config = dict(
    n_kv_head=4,
    optimizer='soap_variant',
    beta2=0.99,
    train_tokens=109700000,
)
Each number is 128 + 32 x the weight over its row's rms, rounded and kept within 0 to 255. Layers, rows and columns count from 0. The size above them is the row's rms in percent of the matrix's.

# layer 3 MLP up, 512x192, rms 0.161, rows 249-294, columns 48-95
size [102 103 103  94 101 103 101  97 106 104  93  97 102 115  98 113  87  98  96 100  97  87 108 100  95 104 104  99  97  99 110 106 106  98 101 109 108  95  98 106  95 107 100 119 104 109]
[[150 127  96  74 148 131 146  75 141 144 139 155 149 132 183 141  83  78 141  61 132  78 133 120  95 109 125 147 182 182 108 106 146 134 179 102 115  73  99 141 149 132 148 171 110 135 113 129]
 [123 147 135 168 124 170 130 210 142 135 126 104  47 103 130 100 130 135 164 150 134 170 140 121 136 142 128  82 138 120 115 122 129 103 176 158 171 113 111 120 100  61 176 157 140 113 105 139]
 [144 111 126  82 114 127 123 186 199 131 146 132  86 113 136 114 163 121 103 152 111 138 106 128 136  94 127 130 122 127 112  50 170 140 102 104 160 114 121 109 147  67 108 146 180 100 106 121]
 [ 72 172 164  93 135 120 125 108 103 122 155 174 111 111 138 107 123 149  98 172 153 123 108 150 128 156 194 120 197  95 130  49  63 151 130 169 113 153 106 161 146 135 151 160  85 148 121  48]
 [147 163 107 161 114 146 158  94 127 105 152 136 124 124 121 139  67 146 169 146 139 132  97 102 111 171 114 111 136  71 151 145 116 158 149  86 138 104 163 157 169 126 141 142  25 119 118 103]
 [195 119  36 145 111 175 102 145 132 133 115 149 184 155  87 157  91 116 116 120 114 128  83  92 146 142 163 136  79  75 127  76 168  78 177 117  12 132  52 132 133 124  91 117 150 129 136  95]
 [199 165 110  92 113 144 151 175 139 164  98  88 157 125 121 147 141 168  65 132 106 167 170 108 129 102 148 123  81 147 121 140 174 111 121 128 152 144 138 150 161  95 135 147 132 118 130 194]
 [137  86 122  97 139 114 123  85 117 132 189 121 136 107 153 135 161  98 128 167 154 108 162 116 111 117 146 141 150 144 124 118 182 107 170  60 117 132 106  85  94 130 140 154 162 107 122 156]
 [145 105  70 140 174 169 136 133 119  88 107 121 137 138 132 106  95 160 153 126 151  90  95 170 148 113 114  87 122 130 115 151  65 158 159 199  95  87 147 163 149  97  75 104  99 130 131 147]
 [193 154 162 118 152 134 157 147 151  95 153  89 124 159 110 139 116  53 127 141 167 117 114  96 164 107 144 128 116 105 120 153 229 105 141  88 130 149 112 135 153 148 115 139 146 141 136 116]
 [143 110 112 107 152 141 124 123 146 114 124 164 146 133 127  77  81 141 137  77 158 126 108 107 147 146 220 168 129 115 141 119  85 119 199  90 132 139 123  96 120 101 147 162 132 110 137 158]
 [151 126 147 122  74 126 156  86 103 102 111 117 113 153 116 171 112 118 114  89 141 154 101 106 111 126  90 122 170 122 132 118  77 118 139 151  66 132 128 129 108 107 160 151 154 138 143 171]
 [ 97  88  91  95  72 117 117 144 130  91 116 121 113 152 115 104 139 120 107 144 136 135  58 138 105 104 191 105 135 125 101 168 182 122 133 112 108 132  99 111 136  97 155 155 159 142 149 134]
 [ 90 100 151  76 115 163 140 168 161 165  92  86 163 131 166 103 168  90 153 113 163 141 155 111 178 105  98 116 149  89  88  96 158 162  93 139 124 108  99  80 107 144 133 104 148 122 129 131]
 [ 69  80  93 136 126 137  91 144 100 203 146 156 109  64 112 155 131 138 101 141 106 121  91 124 138 140 205 128 163 129 123  93 158 124 119 136  95 107  89 158 112 118 138 121 150 147 131 140]
 [137 144 141 179 139 160  50 161 146  53 116  88 120 107 124 172 100 180  85 139 104  67 105 165 111  94 146 102 103 149 134 187 156  99 136 178 139  78 132 118 101 142 126 112 176 136  70 151]
 [122 145 142 157 124 155 147 194 166 152 122 138 133 150  83 158 116  67 145  89 139 140 101  97 147 115 136 140 119 143 151 116 176 111 111 174  73 112 142 157 148 161 165 125 126 121 115 130]
 [ 92 118 109  83 137 160 132 159 102 115 130 129  84 122 196 106 164 167 121 100  93 163 176  78  66  92 161 130 116 101 121 156 106 149 100 112  91  72 152 119 105 143  73 124 115 159 142 155]
 [142 114 108  82 102 154  86 154 118 131 148 165 110 177 125 146  92 108 102 180 127 164 125 121 147 109 140  82  98 112 116 136 133  96 194  97 116 157 132 104 137  94 201  87 106 129 112 123]
 [ 99 169 118 120 131 118 148 170 133 159 137 136 137 102 159 109 197 146 119 181 117 138 121  66 146 125  81 149  89  33 120 141  64 135  88 140  98 122 113 135 149 112  78  78 119  92 128  84]
 [116 119 141 148 129 144  88 132 104 168 150  93 117  93  90  86 192 125 102 142 123 109 190 171 164 143 140 134 161 165 183 166 132 124  44 157  95 107 169 125  89  78 106 125 127  93 160 126]
 [162 163 127 110 128 100 119 139 129 173 122 196 126 146 117 160 138 131 121 109 162 153 148 147 102  93  69 134 117 118 135 174 144 122 141 156 137 133 145 127  74 187 162 151 146 100 146 147]
 [138 142 165 162 123 101 127 127 178 139 167 158 158 120 126  99 184 125 167  60  96 114 114 172 104  73 173 130 122 174 132 137 174  54  85 170 106 141  97 109 167 131 158 162 195 151 149 144]
 [170 141 161 114  97 159 141 157  88  54 153 193 150 185 102 131  61  95 132 122 162 125 161 186 150 160 117 105  79 158  91 108 119  94 194 120 155  50 187 168 139 118 136 115 131 129 104 134]
 [170 138 159 132  95  98  71 135 166 100  42 141  98 120 189 165 130 113 143 121  94 109 130 104 103 115 175 157 156 172  33 133 132 175 123 124 110 155 163 125 140 140 192 115 104 154 201 147]
 [147 134 111  99 107  96 143 173 137 165 109  95 129 129 119  94  70 152 128 119 150 157 112 122 134 109 112 152 106 141 122  92 126  55  88 110 149 173 140 162  88 132 196 113 143 195 115 105]
 [103 145 114  82 127 140 102  84 154 113 180 122 118 177 109 171 145  93 103  69 155  80 116 159  96 124 128 144 176 119  98 124 153 119 180 160  82 124 120  86 167 163 137 162 169 153  89 169]
 [128  69 110 170  93 193 125 149 113  72  97 121  74  97 173 105 133 136 157 148 101  80 148 161 140 169 125 131 127 104  97 101 121  93 123 138  68  78 154 101  49 177 146 134 106 176 116 128]
 [150 155 138 133 112  83 180 142 179 177 126 163 114 148 124 108  56 125 134  64  93 139 148 121 110  61 118  87 134  91 158 123 104 115 112 100 131 153 166  73 165 132 153 103 178  84 162 115]
 [142 176 155 172 134 166 113  76 124 180  69 110 150 191 118 152 144 169 120 126 129  84  96 137 126 113 112  83 115 133 110 137 132 118  52 121 163 175 118 111 117 143 177 176  39 143 130 160]
 [118 161 134 120 177 133 112 149  89 117 153 107  97 104  93 110 111 127 108  92 210 112 104 130  89 123  74 151 117 165  77  99 159 130 113  83  97 146 161 116  78 139 119 167 122 117 130  89]
 [ 95 152 188 175 143 173 129 145 126  94 153 122 132  79  86 115 121  58 128 107 192  60  61  97 136  95 119 152 170 104 128  98 197 158 124 104 157 144 164 120  85 182 149  79  74 155  98 116]
 [ 95 148 126 128 114 184 154 169 123 128 129 101  90  63 128 143 121 119 103 122 149 150  90 152 126 133  84 102 134 132 150 130  91 112  90 136 107 121 106 100 127  83  94 130 110 141 135 125]
 [140  94 114 146 126 110 123 134 193 132 129 121 118 128 128 156 139 134 189 123 149  63 132 100 165  77 124 118 133 148 142 140 144 105 105 109  63 124 128 102  52  92  71 132 133 137  88 136]
 [151 110 111 121 113  96 109 168 137 159 123 146 108 125 109 133  82 120 159 110  85 182 110  63 112  77 115 123 153 107 159 136 172 112 101  81 122 185 180 154 145 141 142 154 226 145 171 119]
 [159 181  99  82 179  59 142 132 188 111  98 172  58  72 151  84 153 106  95 137  97 202 152  70 113  69  53 105 154 172 135  92 159 144 150 124 127 118 147 119 116 133 111 119 172  81 121 115]
 [120 137 165 134 132  99 128 170 170 108 121  75 113 162 153 124 129 118 191 125 111 172 128 176 138 103  97 119 123 152 134 143 140 134 104 102 121 122 173 128 104 197 108 106 142  96 141 112]
 [ 55 139 172 133  87 133 192 135 132 118 130  75 134 115 131 177 181 117 151 147 116 187  42 116  96  89 131  77 138 164 133 143 104 134  75 108 185  91  72 129 122 161 100 134 112 115 107 132]
 [108 127 159 118 195 155 110 144 117 132 121  89 105 196 183 109 162 107 112  87 109 107 158 126 107 106 121 141 140  70 153 139 122 127 151 108 118 145 131 189 124 176  80  53 132 143 117 113]
 [171  84 185 151 140 110 128  91 117 108 113 125 117  78 121 101 171 146 106 205 167 139 120 152 135 102 168 168 159 148 126  94  88 137 102 175 188 101 157 162 114 139 105 171 142 109 186 132]
 [209 126 101 199  76 152 121 124 192 197  69 219 114 141 139 125 135 118 140  87 169 175 139 180 122 108 126 131 105 118 133 150 108 102 134 122 151 116 178 115  89 110 231 115 132 114  85 158]
 [122 100 136 132  98 107 121 157 141 141 134 129  94 146 158 129 106 122 161  73 163 109 172  94 106 120 163 155 127 155 149 118 112  55 141 152 149 128 127 114 126 189  76 121 186 138 120 107]
 [147 145 119 156 101 128 150 112 100  80 100  90 150 174 179  84 124 126 177 128 189 112 145 105 131 160  99 155 155 108  94 114 149 158 147 132 148  98 145 115  95 147 122 155  73 163 104 148]
 [157 125  73 176  77 129 130 134 148 119  94 114 167 128  82 186 171 175  83 108 153 105 165 103 109 116 147 134 149 116  78 114 126  99  86 140 140 150 105 113  46 138 207 127  72 141 120 168]
 [ 69  84 201 122  79  90 103 122 159 158 142  98 162 133 114 157 128 110 118 112 176  90 139  62 114 116 141 112 151 126 168 175 100 110 149 112  67 131 104 157  64  92 181 127 163 178 111 136]
 [141 173  92 113  99 163 116 113 161  77 120  95  40  66 129 147 139 108 139 152 134 143 101 172 109 158 172  71 122 140 146 111  92 175 129 111 113  96 149 161 110 168 171 165 147 147 160 169]]
# layer 3 MLP down (transposed), 512x192, rms 0.155, rows 249-294, columns 48-95
size [100 105 107  93 100  98 104  98 105 106  92 101 101 109  96 108  92 100  92 100 101  87 105 105  95  97 102  99 101 100 109 105 100 102 107 107 112  96  95 106  96 108 103 112  99 109]
[[108  60 141 146 135 107 172 129 135  99 186 133  69 108 133 135 124  66 134 154 103 137 137 124 113 206  79 137 174  97 124 172  97 136 148 101 121 105 189 105 144  94 104 137 149  97  97 174]
 [115 128 121 126  33 106 136 108 113 161  54 149 129  95 112 151 117 116  78 103 142  76 116 134 189 120 133  62  69 103 138 155 164 105 148  95 188 134 171 105 136 116 127 126 115  88 129 128]
 [122 225 191 116 116 129 161 180 128 100 148 135 167 137 103 108  61 110 133 142 149  66 105 150 113 113 123 166 128 124 147 131 107 133 108  90 115 115 129  80  88 146 194  87 118 150 114 165]
 [145 221 134 142 137 127 120 118 136 172 143  89 146 109 111  76 114 142 144 135  76  83 118 142 122 162  83 184  98 104 185 123  89 137 172 130 124 149 144 122 116 142 168 119  53 181 149 156]
 [135 120 165 155 113  77 208  95 117 116 116 122 173 116 160 131 156 214 173 182 167  89 136 212 165 117 127 108 173 143 144  92 140 140 112 157  35 124 160 143 120 132 152  82  43  97 127 156]
 [173 102  87 128 138 128 186 162 152 169 150  95 120 117 165 119 135 136 141 127 158  81 182 148 127  93 141  96 220 129  96 101  71 126 185 112 106 118 133 134 101 134  77 155 127 150 118 134]
 [141  67  74 128 136 149 106  68 111 135  55 109 108 137  93 155  97 156  85 104 135 100 106 112 186 126  91  83 175  40 113 133 103 187 103 105 130 151 166 116 118  87 114  88 149 136 120 142]
 [107  75  89  94  73 114 136 113  91 110 124  96 109 141 132 109 162  97 140  88 110 127 197 163 145 119 137 120  60 170  98 128 148 171 135 124 200 174 100  70 139 104 123 133 151 175 178 132]
 [129 127  78  96  89 205 160 109 121 135 191 128 126 101 129 100 194  86 114  90 103 117 163 135 179 154 151 101 114 160 141 122  79 141 115  95 127  76 188  53 140 136  75 145 126 138 174 137]
 [162  81 146  69  79 111 143 196 133 112 135 120 166 126  98 107 122  97 158  60 104  72 114 110  61 129 155  62 174 135 140 111 142 106 196 131 159 132 163 213 109  96  51 137 111 136 134  57]
 [ 77 171 119 171 121  98 155 137 163  81  47 151 106 167 185 110 165 113 126 134 118  85 185 175 150  50 103 104 158 175  94 136  94 110 124 134 135 102 126 142 111 112 175 141 101 113 159 110]
 [114  90 145  89  72 203 183 123 167 127 120 143 115 114 158 109  73 107 164 129 139  78 170 144 111  98 146 139  87  85 139 206 160 128 103  99 100 124 120  96 140 141 104 140 183 126 139 158]
 [139 177 126 114 144 108  91 179  81 133 103 123  88 116 127 111 153 138 137  99 135 131  93 133 140 156  66 147 145 142  93 132 136 147  84 126 124  90 119  93 179 111  85 106 125 129 175 111]
 [ 82 166 150  92 116 164 122 157 137 151 134 113 165 176 169 133 153 124 117 117 142 130 168 110  71 126 121 101 116  88 124 165 155 107  58 128  86 134 100  98 195  74 105 118  88  60 159  95]
 [136  86 140 144 100 127 132  87  87 141  69 114 113 129 105 128  83 168 106 115 122  98 126 140 136 129 114 148 113 113 120 135 130  88 135  92  91 108 133 159 135 152  79  91 134  41 149 143]
 [138 122  76  83  97 130 125 106  80 167 183 179 107 126 150  97 165  86 137 115  97 135 120 128 127 133 139 165 143 126  99 124 130 147 106 145 149 224 119 109 140 138 148 133 102 132  84  91]
 [160 107 134 174  98 107 125  89 130 144 134 111 162 108 140 163 164 112 175 130 144 141 168 132  66 115 128 104 147 139 124 105 107 154 108 108 174 106 101  17  64 204 117  69  90 168  73 159]
 [176 118 135 126 185 167  80 143 104  96  28  87 130 113 144 180 102 168 127 106 178 137 106 130 152 182  51 119  88 142 132 129 170 168 178 148 131 155  97 203  84  65  97 113 174 107 123 165]
 [128 125 125  88 130 163 127 152  81 152 151 174 145  46  65 152 119 115 209  99 157 120  92  47 160 119 103 138 115 120  83 150 117 122 174 112 168  66 115  87  81 101 124 107 189 165 101 135]
 [135 193 122 119 151 131 106 110 136 142 124 141 127 141 135 168  84 155 161 107 121 111 168 170 146  72 128  47  94 138 115 170 130 173 131 105 131 145 147  93 123 165 124 130 138 142  82 112]
 [145 180 126 115 111 122 116 144 148 114 144 138 112  81  83 113 167 120 170 105 100 145 151 160 164 178 150 148 158  97 151 184 126 161 138  58 154 121 151 142 165  39 145 128  37 157  90  94]
 [133 145 107 125 143 125 147 102 125  90 144 100 104 165  92 164 127 162 105  89 101 114 127 141 168 151 107  62 152 145 137 145 111 163 123 114 141 151 159 191 113 103  95 165 126 165 125 115]
 [ 90 104 115 139 131 124 146 127 100 169 112 107 171  91 101 111 154  81 153 128 130  44  94 201  81 147  99 121 154 121 142 132 117  77 126 126 153 122 100 144 145 181 124 159 147 121 153 186]
 [122  98 111 162  79 161  52 139  74 132 131 108  98 148 117 162 113 152 123 145 130 116 133  90 119  79 115 112 156  61 153 191 112 187 119 125 129  17 138 164 119 142 154 111 144  77 175 116]
 [151 115  92  88 182 136 174 116  96 108 131 135  62 123 192 132 112 164 118 134 125  81  74  88 122 135 106  70  92  85 162 156 157 143 112  98 166 158 115 144 160 122 121 127 115 106 110 162]
 [132 218 107 122 154 105 157 155 100  85 174 139 135  62 150 107 186 117  79 152  76 147 126 127  91 112 101 135 155 156  46 165 162 157 108 105 135 156 114 185 163 110 113 135 150 109 104  69]
 [ 78 134 199 119 104 180 108 134 170 142 129 139  93 162 156  76 118 122 137  91  21 134 112 138 153 176 108  78  98 147 161  99  61 110 144 143 116 138 166  63 138 120 154 182 129 153  85 133]
 [163 222 143  93 124 124 132 105 186 139 137 105 130 120 132 125 131 114 192 125 102 126 175 102  89 100 132 161  97  74 104 122 106 133 104 159 128  92 107  98 106 109 141 127  81 100 112 137]
 [113 121 117 120 114 135 159 103  86 126 142 146 135 156  74 106 119 129 151 149 115 143 185 132  24 120 116 155  91  93 111 132 147 109 116 112 148 108 169 143 158 168 149  84 100 158  78 121]
 [ 79  92  84 149 124  81 145 130 115  99 150 157 148 102 142  77 114 137 130 158 109 176 134  91  82 116 126 161 117 111  70  91  90  92 135 117 104  91 222 239 145 120 140  56 113 123 166  78]
 [134  55 111 162 140 149 149 158 137 170 150 121 136 137 122 142 128  84  72  92 105 123  61 142  69  82 156 134 112 163  98 160  97 143 140 155 141 129 131 203  66 142  55 111 144 130 163 107]
 [120 102 177 170 137 137  94 132 167 148 101 155 106  95 146 141 143 117 105 169 122 153  91 100  36 140 143 127  78 134 117 131  87  92 126 151 124  92 216 164 141 115 143 154 136 156 100  95]
 [ 97 161 146 123 176 176 134  97 135 121 138 122 121 119 120 103 169 163 141 181 121  79 144 134  82  94 185  94 101 102 138 128 165 117 130  68 146 161 155  71 148 122  95 169  48  89 131 147]
 [ 73 129 132 125  81 135 117 141 176 108 168  12 137 120 139  97 162 121 152 128  88 108 165 137 104 164 132 158 106 123 113  33 133 108 141 160 111 127 191  95 145  85 132 141 137 133 103 158]
 [111 134 156 146 115 147 209 141 113 129 168 119  94 169  94 122 117 155  94 127 143 134 130  94  89  85 115 123  99 116 151 168 120 129  75 105  80 145 150 148 138 160 162 121 127  70 109 135]
 [106 161 145 133 134 113 139 106  90 110 117 198 155 128 173 111  94 120 120 111 131  85 172  85  91 127 108 116  50 163  97 132 168  98 138 162 114 201 188 180 149 158 134 125 154 179  92 114]
 [154 131 156  74 115 145 123 123 159 140 146  98 187 123 204 147 173 136 155 130 126 133 115 147 152  80 143 142 147  94 121 144 125 142  73 110 163 134 121 168 137 135  64 128 193  72 136 177]
 [134 106  82  73  81 167  86  93 138  87  98 183 111  90  94 110 118 145 141 146 154 140 125  98 182 137 161 130 155  74  95 108  98 125 159 193 147  65 138 168 104  85 112  94 112  94 144 117]
 [103 108 157  95 132  97  81 131  99 196 155  97 108 191 179  97 151 132 117 132 180 121 134 108 140  31 109 114 113 141 148 133 120 218 113 143 122 114 118 200  86 133 104 147 141 124 165 160]
 [129 115 135 164 103 175 181 133 196 113 113  90 124  84 114  77 170 138 118 147 120 117 151  93 232 134 138 144 154 146 154 108 125 166 133 148 136 102 129 130 160 141 158 189 180 115 182 171]
 [113 143 171 147 119 156 153 145  60 120  96 110 157 118 189 158 100 150 193 159 126 152  45 151 101 140 139 115 142 154  69 128 104 111 163 106 142 128 105 234 119 121 132 163 133 109 210 103]
 [124  98  51 173 165 152 145 143  89  75 107 130 152 195 142 118 137 143 128  82 138  97 139  86 212 147 127 152 109 155 163 121 157 130 112 139  74 116 124  84 126 134 135  87 121 192 142 118]
 [140 132 136 152 149  76  57 125 133  73 100 113  80 122 178 147 145 190 118 180 123 159 122 105  88 102 115  55 150 178 135 131 109 136  88 129 139 154 141 184 119 115 124 112  84 196  81  93]
 [ 91 191 126 196 124  95  82 140  97 102  72 101 129 148 141 150 134 108  80 113 163  80  64 138  95 123 175 155 107 174 108 130 155 141 108 154 125 154  96 160 143 128 129 110 146 124 139 190]
 [116  97 101  99 122 102 139 105 129  71  55 107 166 132  44 129  65  88 151 187 119 143  56 111  96 211 102 113 162 113 128  77 110 126 154 131 157  89 154  44 172 106 116 105 127 180 126 123]
 [129  60  94  90 113 149 156 165 156  97 158 110 118 118 152 133 169 162  90 134 139 129 132 118 230 141 126 110 110 121 149 137 100 144  69  93 138 113 154 125 128 145 132 161 160 104 149  78]]
# layer 3 MLP gate, 512x192, rms 0.163, rows 250-295, columns 48-95
size [ 97 117  97 103 104  97  98  97 102  95 104 105  94 102  97  92 105  99  98  86  90 101  93  94 106 105 102  93 110 102  99 100 103 101 113 108  91 103 106 100 102 101 101 101 100 104]
[[179 139 178 147 112 123 122 114 127 102 118 139 127 170 181  84  98 161 129 122 122 149 153 166 132 146 130  90 109  86 145 136 125 135  56 156 139 132 113  74 149 118  77 122 159 142 137 103]
 [104 137 137  68 174 135  63 149  94 111 107 103 112 125 176 150 111 111 113 111 145 156 146  80 104  96 168 135 130  68 107 113 162 105 101 160 100 167 137  99  98 115 123 115 121 135 181  97]
 [132  69  90 106  99 171 128 130 108 101 141 126  82 125 126 114 117 137  57 189 145 139 178 176  65 189 113 175 143 123 113 178 143  94  76 108  94 112 177 135 152 107 122 200 108 150 101 130]
 [141  85 120  81 146 111 133 128 113 123 117  59 155 146 117 110 128 104 177  91  49 161 108 143 133 111 224 154  99 113 119 134  25 119 136 180  56 145 124 113  89  95 112 129 113 140  92  92]
 [160  67 109 128  86  79 149 111 175 137 134 136 168  99 130 120 174 186 167 124 115 125 120 127 179 119  52 144 130 149 151  94 157 189 154 109 210 127 121 142 132 114 148 131 159 200 161 163]
 [106 151  80 107 112 139 139 133 100 172 151 105  68  73 126 104 114 123 170 115 136 192 178 140  47 122 102 160  98 107 129 145 121  96 103 100 116 142 143  92  79 119 122  85 125 124 201 117]
 [117 109 136 125 120 165 184 120  73 123 174 128  80  83 123 126 181 117 143 147 109  89 150 136 130 180 171  68 123  86 112 145 104 174  77 162 123 152 136 136 121 115 171 141  99 147 105 142]
 [135 166 155 143 154 142  97 144 103  79 114 128 166 115 144 122 112  90 127 128 141 178 131 132 111 104  85  92 119 127 125 113 160 132 188  93  86 143 127  66 128 120  94 140 118  79 110 105]
 [ 81  80  82  92 123  92 136  88 121  82 171 138 147  79  82 141 112 130 171 169 120 106 119 152  66 153  92 122 155 128 141 198  90  88 129 117 132 107 136  89 111 131  99 137 152 163 179 162]
 [131 130  68 102  95  69 156 130 120 173 152  98 128 142 157 132 146 140 145 113 125  93 131 133 144 185 113 178  86 194 151 146 124 157 152 152 120  86 104 130  90 136 139 160 164  79 179 118]
 [191 120  98 171 114 108 128 151 116 109 103  64 161 151 146 140 187 119 105 134 121 110 110  92  75 155 164  90 108 116 173 138 128 108 128 146 100 138 125 106 122 141 131 218 127 148 118 103]
 [125  74 142  72 125  99 123 112 179 100 162 104 156 163 123 182 156 114 139  64 181 128 133 136 146 130  99 141 116 139 140 120 108 177 160 117 161  83 118 103 106  95 149  78 132 154 164 152]
 [104 141 132 104 109 116  81 190 145 147  59 159 106 128 156 159  58 117 176  65 125 126 116 154 145 155 123 101 126 179  91 117  62 143 163  93 137 120 123  77 162  96  81  96 141 139 167  85]
 [137 136 152 153  78 112  90  98 171 184 141 164 133 174 103 109 101 140 123 157 135 133  95  68 113 143 151 198 125  88 145  74 152  91 152 110 106 198  60  89 128 121 105 118 114 156  79 126]
 [ 82  87 142 130 108 126 140 166  94 138 175 148  88 126 113 137 165 149 142 125 116 118  95 149  85 128 127 114 130 164 176 151 147  47 140 139 122 134 202  95 142 134 127 119 159 189 126  48]
 [175 137  97 169  62  88  86 118 130 142 184 105 137  81 158 150 110 118 130 151  96 135  42 123 137 169 157 161 146 105 101 122 121 157 156 109 135 126 111 108 100 137 194 132 180 121  55 187]
 [140  94  96 166  66 154 120 135 103 116 120 129  99 125  86 144 152 155  95 141 113 125  94 123 112 128 149  50 128 122 207 134 120 132 113 150  70 145 110 118 144 145 189 117 141 180 101  81]
 [148  84 119 183 141 105 100 115 138 113 104 130 131 145 136 153 142 164 212 132 141 109 111 132 126 142  94 143 113 148 202 116 139 146 188 147 119 154 132 141  81  70  93 131 153 136 158  74]
 [130  83 107 108 148 116  99 104  99 116 118  53 123 125 114 154 170 129 132  99 155  62 174 149 130 109 144   9  96 201  64 154 139 100 129  88 175  98  96 126 164  62 149  84 140 110 123 166]
 [ 82 144  87 122 100 135 114 164 104  94 130 176  94  74  60 174 137  93 124 126  91 172 142 113 109 124  97 145  75 111 144  96 143 137 126  80 106 185 135 142 160 160 222 131 178 153 107 155]
 [168 162  94 159  90 131 145 171 123  95 118 129  86  64 189  95 129 143 167 108 168 141 135 123 124 126 117  94  87 120  86 176 111 118 143 115 134 134 160 160 118 136 138 157 145 118 141 140]
 [108 132 109 168 185  98 112 111 112 103  89 120  16  79 149  88 153 133  79 150 108 133 109 111 112 169 139 122  72  97 168  94 116 187 157  56 118 110 163 116 183 129 154  99 138 162  85 112]
 [ 99 114 146 160  86 134 144 114 173 119 167 108 132  90 108 139 178 101 160 136 146 133 118 174  77 153  69 116 165 142 139 116 113 138  84 120 119 159 164 151 125 191 156 104 167 196  95 132]
 [117 128 165 105 135 140  92 166 128 120 132 108 203 115  89 135 124 108 127 128 138 110 123  90 129 130 128 117 168  92 178 149  95 109  98 164  98 150 127 143 162 122 167 157 134 119 141  65]
 [ 99  85 157 123 132 132  73  98 136 105 137 122 121 123 134 147 117  48 162 107 165 118 119 113  78 145 199 171 107 144 142 130  77 120 116 110  84  91 162 135 132 109  84  95 115 156 152 136]
 [159 147 144 160 107  96 104 166 129 115 132 162 140 104 152 159 122 121 150 110 131 120 120 116 151 141 115 130 106 124 163 132  35 108 166  84 144 126 105  93 112 172 114 112 104 149 140 168]
 [ 97 110 159 154  38 135 139 139  88 145 197 152  68 102 105 154 142 103 164  86 115 103 119 179  60  92 143 171 108 141 164 114 125 127 124 106  94 172 104  89 167  72  85 135 100 144 131 167]
 [131 122 110 149 189 134  68 134  83 103 131 126 162 107 105 106 159 116 165 149 117 140 188 123 158 137 150 165  79  96 157 177 142 152  91 132 135 116 180 149 136  99 148 170  41 123  64 158]
 [198 134  96 168 135 113 136 119  92  68 177  80 131 168 168 162 154 115 124 174 118 160 109 189 104 133 128 124 120 145 144 163 145 149 185 180 142 138 158 118 101 150 140 134 151  78 131 143]
 [140 138 116  92  72 101 164 122 123 156 138 171 128 141 140 131  48 110 161 167 118 121 153 158  89 108 184 149 136  50 167 131 105  79 128 137  95 156 158 119 121 133 110  88 177  94 119  77]
 [115  67 155 145 120 126  99 113 116  94 165 107 143 109 147  91  60  61 133  99 149 108 153 106  39 154 112 118 202 151 155 163 178 109  97 142 170 118 115  83  99  73 123 108 159 130 118  99]
 [103  76 169 136 110  92 117 175 134 131 119 113  81 199 140 166 130 118 108 126  95 131 148 105 134 113 146 123 124  48  83 123 134  97 120 116 102 117 141 104 135 134 186 176  92 150 148 154]
 [137 130 169 147 137 163 141 136 214 127 113 167 116 115 137  92 148  46 145  68 136 150 125 109 132 142 122  68 117 116  94 150 128 111 151 164 120 132 130  92 112  83 124  46  71 122 115 118]
 [117 120 184 112 176 151 148 140  46 102 154 177 117 114 128 210  96 122 124 147 124 127  74 137 105  83 138 158  95 137 136  64  92  92 162 140 115 189 198 162 152 168 162 160 104 181 112 167]
 [ 83 147 126 138 131  73 116 135  82 109 163 117 126 112 144 121 108 134 165 111 117 128 150  99  87 108 106 163 104  86 125 133 151 117  33  89  75 165 176  76 113 165 129 109  90 143  53 140]
 [135 170 136  81 144 116 166 107 119 115 139 129 151 107 116 134 211 116 141 170 163 190 144 134 119  94 146  40 126 166 142 172 103  98  97 126 147  90 112 105 151  80  90 103 158 159 137 130]
 [107 116 131 132 142 139 165 143 188 119  58 160 117 113 122 119  70 113 118  45 181 150 105  90 103 179 119 165 116 119 161 100 119 183 127  37 111 159 148  70 143 136 151  90  85 119 116 136]
 [118 129  74 148 193 118 123 171 129 122  79 107  87 112 160 123 157 111  63 143 117 131 168 141 154 133 103 107 160 149 160 107 143 123 152 115  81 126 106 107 117 135  88  91 150  76 174  89]
 [164 138 103 131 131 118 105  97  83 107 112 166 133 153 136 119 113 127 177 190 181 151 100 139 128 108 145 137 104 112 183 191 158 141 161 120 142 165 158 107  89  90 144 106 201 145 153 107]
 [ 81 133 126 115 134 109 111  65 126 108  62 115 183  83  89 112 145 177  76 110 147 117 100 133  62 164 182 123 106  98  93 163 126 126 101 127 157 159 147 152 129 102 115 115 128 166 117 164]
 [151 167 166 113 120  86 173 141 112 141  90 123  70 145 115 119 157 210 148  98 133 119 136 140 153 145 168 113  91 110 149 191  88 112  84 169 137 111 162 148 123 120 124  94 115 114 177 127]
 [113 138 127 126  73 113 123 104  81 129 126 109 118 111 160 119 143 130 144 173 204 141 174 139 164 178 148 120 104 163  96 193 119  88 178 181 154 118 169 121 129 100 131  81  84 103 106  95]
 [128 188  94 146  77  58  68  98 116 141  37 101 135 126  96  83 137 118 129  64 106 146 145 160  83 106 117 136 122 137 160 146 168 136 146 164 166 147  83  82 134 148 157  89 104  68 179 170]
 [143  92  71  63 175  93  79 181  97  82 142 167 127 117 138 133 152 154  90  88 144 160 129 112  89 125 127 100 105  94 108 153 150 137 173 171  99 167  97  83 129 157 131  91  83  94 107 150]
 [111  97 163 130 148 143 111  66 123 214 181  95 142 109 111 141 152 103 153 194 172  89 102 135  98 122 206 133 131 111 134  96  38 147  95 115 144 142 126  76  95 156 142 124 116 192 183  96]
 [129 135 162 137 147  95  92  32  58 139  91 122 122 216 119 152 143 114 121 162 143  87 107 109 104 138 160 147 130 136 127 125  83  92 164 145 165 111 164 112  81 103 170 112 179 142 125 145]]